From a checkpoint of a small transformer trained on Wikipedia.
Training: a variant of SOAP for these matrices, 183M tokens.
Each number is 128 + 24 x the weight over its row's rms, rounded and kept within 0 to 255. Layers, rows and columns count from 0. Numbers have three digits each. The size before them is the row's rms in percent of the matrix's.

# up: layer 10 MLP up, 512x256, rms 0.269, rows 143-159, columns 128-255
# down: layer 10 MLP down (transposed), 512x256, rms 0.255, rows 143-158, columns 128-255
# gate: layer 10 MLP gate, 512x256, rms 0.257, rows 144-159, columns 128-255
up143 098:080162152140157139103159145148123101161102107127166129170124155128148107159112120106139126145077114117127135156106157097109150152150123114138141101102116116132152117128156139123143110123168109107120128107122112171134118133135123136153117119166119151108170149160171141117145165100120122130117109164117136095123107136111144064079100115140107143139080135095127119103095103125141171123144
down143 100:146126155140128140099159152121149154094069110140137146131142151162146106208132135116178146117150109121119090163108102125162093175127121118156158113148164127132119147147115149126112127156131138124110189139118108154104140114105179113133162148143116095178122125102182156157177167059159084144102161109115110117169130102101115097100103122138133088155145130127137160095154106123120142097139
gate144 100:082142132172084121133140138136150110104103144147152129120137108103119084133144111138110101109110140141114145160105148084099141112105142137136098153116106119146124168146128122127095131117144061155128127154137139138118090101120186127072139082090115130119120112165136087122126086152155100114152108126131137136154184146148171110116163125134166151135157169139111122131144125137079165162077
up144 105:130144112133132107166104121181138104176149127117162130131111143110115137103146117151114128133159163138162163147115149144095129108131136148066161159125113184117146154140140112143132109091163142096129149151131116145130077144153162153156125131070112125100141138135127201158176125132132121151116141126157115125137110168129114128116099086100126132120101091122109083132122119122137132130136
down144 098:135146141090123153103134134124135108090111155138126150131136129170102105100127099147137135105129069107130156082105124109178110128124111134078182058134129083142118074121135161101119163149107128097139129140102156098137113127130124108147123121152158171136149096177115124128135167136166191158111121108111087131114158113138153159112122147131105107103143081127126143154139124134147141123167
gate145 088:074136105136132159148141111079146127175114163089190133126106078162127134131128122125131103082160125207143134125123139113133154130138138169115128144101119120128137110098141123110100146145128142165147116159163157110129127152130147142135117150114111065126116100131115132093125150095110135130144109127139135139110139145162103106128130132130172131171134116105114132126132076137142169109148
up145 083:095116140157119146116076126080160164173124143094152099125127088139126143130086155118140136124125145168123140172098115136140119130115124138124137158103117131134125099147144141112116187111158159149126117141145175120121140129144130110113151148124155105163106108175171084159133114083100147154105088118125138171152161124151112119118137136099176128122092101137127128101111117156134126066147
down145 095:135119092131135067153139148097150144151094123159144083133153172115145147124076130143104137163120169147125139141157147126116119151111122114115160143142082152145169154136094103129098148159102132074120101120126132145137157142141108117114154119118161111109104124135186130148104100134180110140134105152189140141141119101132090115105102133085166131152171157108107141128121157151136109106110
gate146 091:117103085164123108122147083105099122122148157124163143136140118134114144125125127121158128120118155131091185125133097140099086109155155138186102136086121148091166082121114125128115152104149125116151100094158107121109132160138116147161145137172139117158114149146102107138162121130144167060128115104141157189140168101132141107154157122091120134142128140156123143070133124114102138124155
up146 096:133140152191098143135148156075126112130130090077088149127148095108157124160171146108100123113079112108152110170135136133123144122135122115122130165134117113089142117145118128110126106099073091096138100113177115072153088121136106129152121135133142152142172154130107104103133142148118153064128143098124113126136144097135112116121156123124150115111134124128148105098114135138130120142108
down146 095:117166162090135130142167107147178114118080133136131110160146121097141128106105119121123142103104113143124159103125139123127124148077130131119096109143111149092142095117090119122146145118116132115149116102119120078139123162134130124155150159105126128136115099101115107117164132136179128112110112102138136098134127088196117126179148128125143133104106114131157133142124134095143143135132
gate147 099:099123108142166160152138111119131159124138116138166088152133116141110173116128140126137114137141127175093133137126141113121110147148153095135145100123132147130114109067115126106162104075147143111075110108130159114136191148125109100157151145171104110087101132130149102114127102081121131144140114106098103142115139172132115120088168125119136076135113134101115140096163144112153157145092
up147 110:114101130123136086145114125121105140127138146135090155122141135123107114119133105115108168168126146105173156150116134129129140139135117118141106143117139104139156144142135115144112068142142118154163130128106048168107120075147166140112139153141136142112121124130135089128131133103125161136111126115130098056136102092135090130124115125125124178136113171091109176148115157137112170124123
down147 108:107126147134174136099132104116101130107137158142137080113105146126148064109107179102096096151139171090156118086140179139130115141206139117099130139150126163176111183155111137137103146134111136146148146117112128141105143121147146113106151151137148121108083139093136142140111119132130073121082108135112100128141143094120164109099147178115154139125135151111100080141095140108141135114088
gate148 111:095163148148080126142097147126103096097102138158157109136130113177122173127104113154146140177145139142169120155112121086127105109115129160112208117124100085119119150098137109121131113076121143141119129141155151143110161133099125086154114138107142158112114151105130094097137121135097132149139118145113131139139125099146125151092148126143120170129091109118165123138127143121146113099146
up148 103:168131118155104138089130134150126123157159183121116125118145120144140104162158104130135089120130155187131163110121082127117177107109117132139093122092120119126165107165110096126158140156149143160113118185094116180097146129142162132136173125145129098163115112163127094125159116110163101155136145091148164125138128117184163128153183159133113137098124143163104134150135079097065087144090
down148 105:149135130156144128137155135141138154187165133099122106129136110125127136102184071064134164128122139106126082130123124105127172157153153170154097124123125115139188058135112121168171175154128141119161137118110138153156113115137070142174085098166109152099105098145143121158162094141141131120153131156145140125142159157086106121161123101103171135127146113166164102092086130163106098135147
gate149 098:134140173120140132143132138136120116136134141091146108146160144134155087129118192154142148151126130109122100175113141154161162098084138133085120159096096135115116104120117131154087140113124104109118125089118107174151103118093130127152150154082137141106114109127146119152094109123162121146122136081134118143120148121111119135163100194141197113081109104157105132091099106124146112170180
up149 099:107117122149113153156088148103108142121157171130169151111133120120082141128151140122111154140159126123116142106133125077167098102140151125157152156091153146117134092145120165127112144102139140113155151134129132083142124146108137137136150147155148116114158129166121114121140114097170114111096172112132134117147115145131158134118080082072123108137134151154152135127119141148137091099139
down149 100:129162102121106140124156084086103086161121096121137113123127139113116159157129111183161110106127138109165166157098126114122136114109122112150109139125157188191118136111115126168109116165103125146096133103132155073106109109138188147119149126117150122155117095119093149145115111103094135135114121103109136112133124110073112099168103104121126156147076171103120107123103168126148154107151
gate150 093:134138123129130134086127160115149151135146164149107135083115123180104117127160131135122115141121140135125124138185104175092119147131145133147106111126101181143130106136137114148176112135124116098155065127148139110165130106110121146167141181143132145102111117135150101106120158108129085109099142116145142123151138133141137131145159094132089159092135164127157143136147128121094127144144
up150 097:129120056151098126102138158160150114134161105168118128118108138168129116140135150091098130138146143154119117119117128110150136162161133132083115144123126170149167127152132097129091121090116141147112133151100137111136090142119113136125169132139183148135132142116125140117089148093100111139101146135146117160088175175128125119110138115155133125085159133124120117109131150136112152109103
down150 097:058090150121127156148090093152152099128159140078112106179092149117068132105146160097126151119146137127160157172145145123152147120171116177096133109088167147135104094156130095141127119100135133126130135089094149136092145153144123105118104137151160152130150141139144139145128147096152101130107115133129133130121146117095115109113167123113141103126085087142173115127114117127105110118158
gate151 097:146101116150096147130129137143112142106155164137128127090150126171141115161135127111116131095097125161106124126077089157119090122126196093160108135109099148115115113122128147106139101120159141120136140164112098121138140125106100125151159083111149136144133147185148064132094127128128130111101154099148168106129121098122150093124080127153134141083124154139139143141176127155104102140097
up151 096:156139069172125075157099118109149136150124085140120101186131120098165167127122139129129087178177107117137128117101121114126156144110099143170096110171116119120165118147073112113155137173093123131133120109101131130109144141135168117118139173095150122126133087129114131132184159141156138124203136131135091148110124130127145094114112111124134128141128110103116099111130170149120109143131
down151 101:105134151128103118175103135105124140153115149100144153125128124081197157126160125148171144100092094153149128132148135102143147137156150116121081113127118108136086140126106146140117158146115114146094111134100133136104090176146099138168136117157115107135139134139085170134125128088187121131094143150119139153111108128117141178111123174105140138136108081131117142117137156139109126122183
gate152 099:112126133142119129149126140183105157099167143097147135122180115080072119127148138122148131146084113123066125174132141163152132083099124133112168138120093120125143153151152142151123136123079108137136109135117142130135095167112126154083131093073120119176140143104126106119148128140109134125091119151136103138158143108163090096129157123104124121138149118139159175159147118145128080147101
up152 101:157168136147152132140154104118170114124093145165099110164129132125139144166149129159087141112152126167113102111133169100148096133123107147128102156147130122092123143144133116134144131101150155106137156120133142104124155157136116114124101109126142155122110129138152104126121139193144151119133151128109132176105126133111076127135105152104107153138145115123146118158142108090122089119155
down152 096:137121115176138114134132111125128145093118114133091127160102147104139141100141124144159112136171147118097103122136092122118110104129132136136148167140139148127150138106142139161122165151061080115101106149056120102154154115108107139133128155142120092118133144109157141122135146130121102113123107139135127140106152091120123117110140115118100129103124138098123155095079162104107081095178
gate153 095:151105158156111159154126124133093112087065121172109162130122089122134158137112163117120126081110118156126135132120094156146206161145148141163140137158103170133095105135108101155106177126116158101125115101105119164142146137121143130111151154155116114107119103147165102120133108152135112146138171089138109121100110184126128143147069124181122105102153144117090172147141160110123135148137
up153 100:128118134162123136150071118138168146136151118132134094148135178161132149138168142144126138125111134141113118085149129116082098138162084091151142109112110106111146162127116153108147148142141078138112132115153152152123137163136139143114106148100178118070141147137163119127110146149099081143131126119155109105109116122124110199131118149130136116112130104064167100107149129156190103116131
down153 102:128109143177144110120093159121137125077129099093111133128155173166100120132169130137119128080118130151129121098113141164146144107118139141119128123107135124142119111129125127147132112152122134158151103132109153105149106136126138134145151140136153121154143184066125119114110132094140130110141125140127085154118115145107072102103124135124137174153140128111143132078121165075132135141108
gate154 098:103124139077132167123155080172088124136113133118109123126143146128162122127124099119090125151124130149130180151088121153129112154148146139120149140133130160136104101106136140116136155175148125117147155148133123099151119095134094121107109109134124142116157183130152115131128107134119135118148122099111124131153125140113146168090131128116139168102124102155153101122139154125141142123100
up154 097:113165114129135087108142099118111118119158125139111085065138129139077140147111089122128139147131148096099116117136117123144090167156112169149157078161130119127126099122102113154104121117098133102123133115118172134084151122142114119107156125120150141151107108102155124137099134099125140105138110088130114149136127111157134127131097165147128175163126158098132111093138154162140143177152
down154 097:126084125137164176140155154121112120123114115103136125125132150120151110103151091132172115115162128102142127161095135147143141122084136137114135114100120165129123168130123149105139151092106184127091152133150120116141150110089141178149165117139139108118118103128104147167133102130105138097106137120141162149096074111121126121153122171120142097094119159137121089108121148113143120106093
gate155 103:121125111142178169120127141119107114092129135130168155108191121125180137155150153087160104096127127113155153114131136118157105143133097095111117163122136113139100119130112074118094153134102177121145102109162116134152124156173105170093088110135116122112122130109135135157101125147154133156150116168123161144089147152146120103118111132105121137167135119135094126134159143123145112172175
up155 099:109145148164160158113136172110147072104093105098129136121136115107113161122108167095107106086136132129142095138162151057144145135107151127122107121130072144125135112125108133143152095143093144126133094102112139142105160172109135127110107139164120150142128118137156078096125103144110140136122101132131154149129141119105124099107084099131162170112114172155109133166124133101127145166166
down155 099:151153105156135113037118128077085157132093123122118119124147159119119128104133136128139160119122170122158146129127052127141110190108134096126117092108116137158067141124116073135166132124129127154123148093120139140142141133142135149099146113097149166154147144122123127118096114137171129107139116161162112102134120159126144107097096122139172113148090134115130128111146109089125123111151
gate156 100:131132137152127095143094156158115080145114210128136147149160126117137138104110166127113128108149172119163135132132192159125134100115114148132110113144106176127100101143154168147130146118119063137103128114143158158178109108109164136127116137120124157068148081148102162107123106162141120122109114091092143107159145113133115129155101117094097098098126152162137128128136125112144131161131
up156 104:098111111142123137154122165106093112152135176103149105118150123107144147109125111118151135106143132102150112114109124167154117142133192095143133143104147144112126176158148118104150094084152155187145120132107136110181141145148143114148152117120129170134128117093120142124137153089105103125118123154126125124162171120123121094124122169103115154115116106125120156096153117112121147138148
down156 101:122126146162107114123131131127129100186143125139091101141157124112134156122098135131185138162144151118129106088156117144133104146116140090113121122128086125119162077142153133153136132115121136149126115116114149134133113170183128158121139155142115144134183133133143135116149150115136074142116094156117152119125132145115113104175182160091107103164176148124092070102158125134132167126102
gate157 100:117119167180154126180154154100129129122090129124109134154131140102153100094118121113153102112127129073138114119143133089119162169174129140122150120151141092099118106096124145153108113152126152145109103129164117159143122106092133117140095089131142184096103123159098121142103113109099143110107150091125143125106138113158083101133106108110108104136116146137141108088163129153107165143096
up157 103:149127126107125108124134091129164142119131133149154138130143148100095113115108145127133113141097108145100099145133149137140103152109163086186130122153117118094116160138109113134136097162145148140108121111097139141146116133088141135142178100098128186162120161128104145149120136163113122140116119123085120123119111125116110180123129114121100110169136156131150120140125113156127164084108
down157 100:108117141106129126096112086154116100137147107127142132178140092105146121171130138117147117116173088139119130189133172164119096139155118150125169124111103145135108136125088177112141108153134115116119187164127137103162163120143119104146143103132119129121142121134155119140077122084131125167157158126123097156110121125130155144146136161094126114145108125155088152123089141196114122190175
gate158 091:162128116094150181144100172120141115092127073129127112156124124139135180137156150068139099132110112142124123131128120120126123132127147136170102118158115137151126119096127206173125160115157076136126130167118095119133125136144121130130118092123130121129174101129107137147112084128140155122166124097137102130178115093093142159134144118131085091153114150159135135083137127161128094157097
up158 099:130091124094131157124113085155134174118148116115153102121142139105123148109145119184137120128128148110126113136146181168116108129114096157137157131119114141106136109098096104092165146079137100110156152087107156116128110134140148124126114177125127129126137143196141077129156131161109132148119088089074141129112142116149134143081092148095093140096127149071114161108093123151090105131156
down158 093:100120161099142104142145161157160101158128143118150179085108094145152144137097121121170137120115120105146121131090110136124099124143125103121096130133115144140168159142130171164164118142105124112106149152116119099073104137172101096110118188144132108174120146141162085119149125124138150130144142144101133109122081119120161095124153116125090133122167094140136109101142115079087104153118
gate159 096:154095101129143146153119130144106096117160160088156130152108125166139127135151129151156138093093098162098149153119147138168130112137172181152121190139157140104101160110113130126100136107109131125103191135130138128166151120122129125154133152163102156145132176131102154118126116099150115142123156155072115149144164125151115098118132133096147104165139141143124113113150098150179089146115
up159 108:060132154137128123134132132118141156133086121143106114091145149089146093070093122140101126157163117100139110113200088098082133128099064093127127116147120114155145108125140100105127113112157133144146058100133135125089118165120144121107112110117137127159125139127151127127137133173118124145132098108153130100110094113135119130160162138152132164086107146104143148133116114131099157154140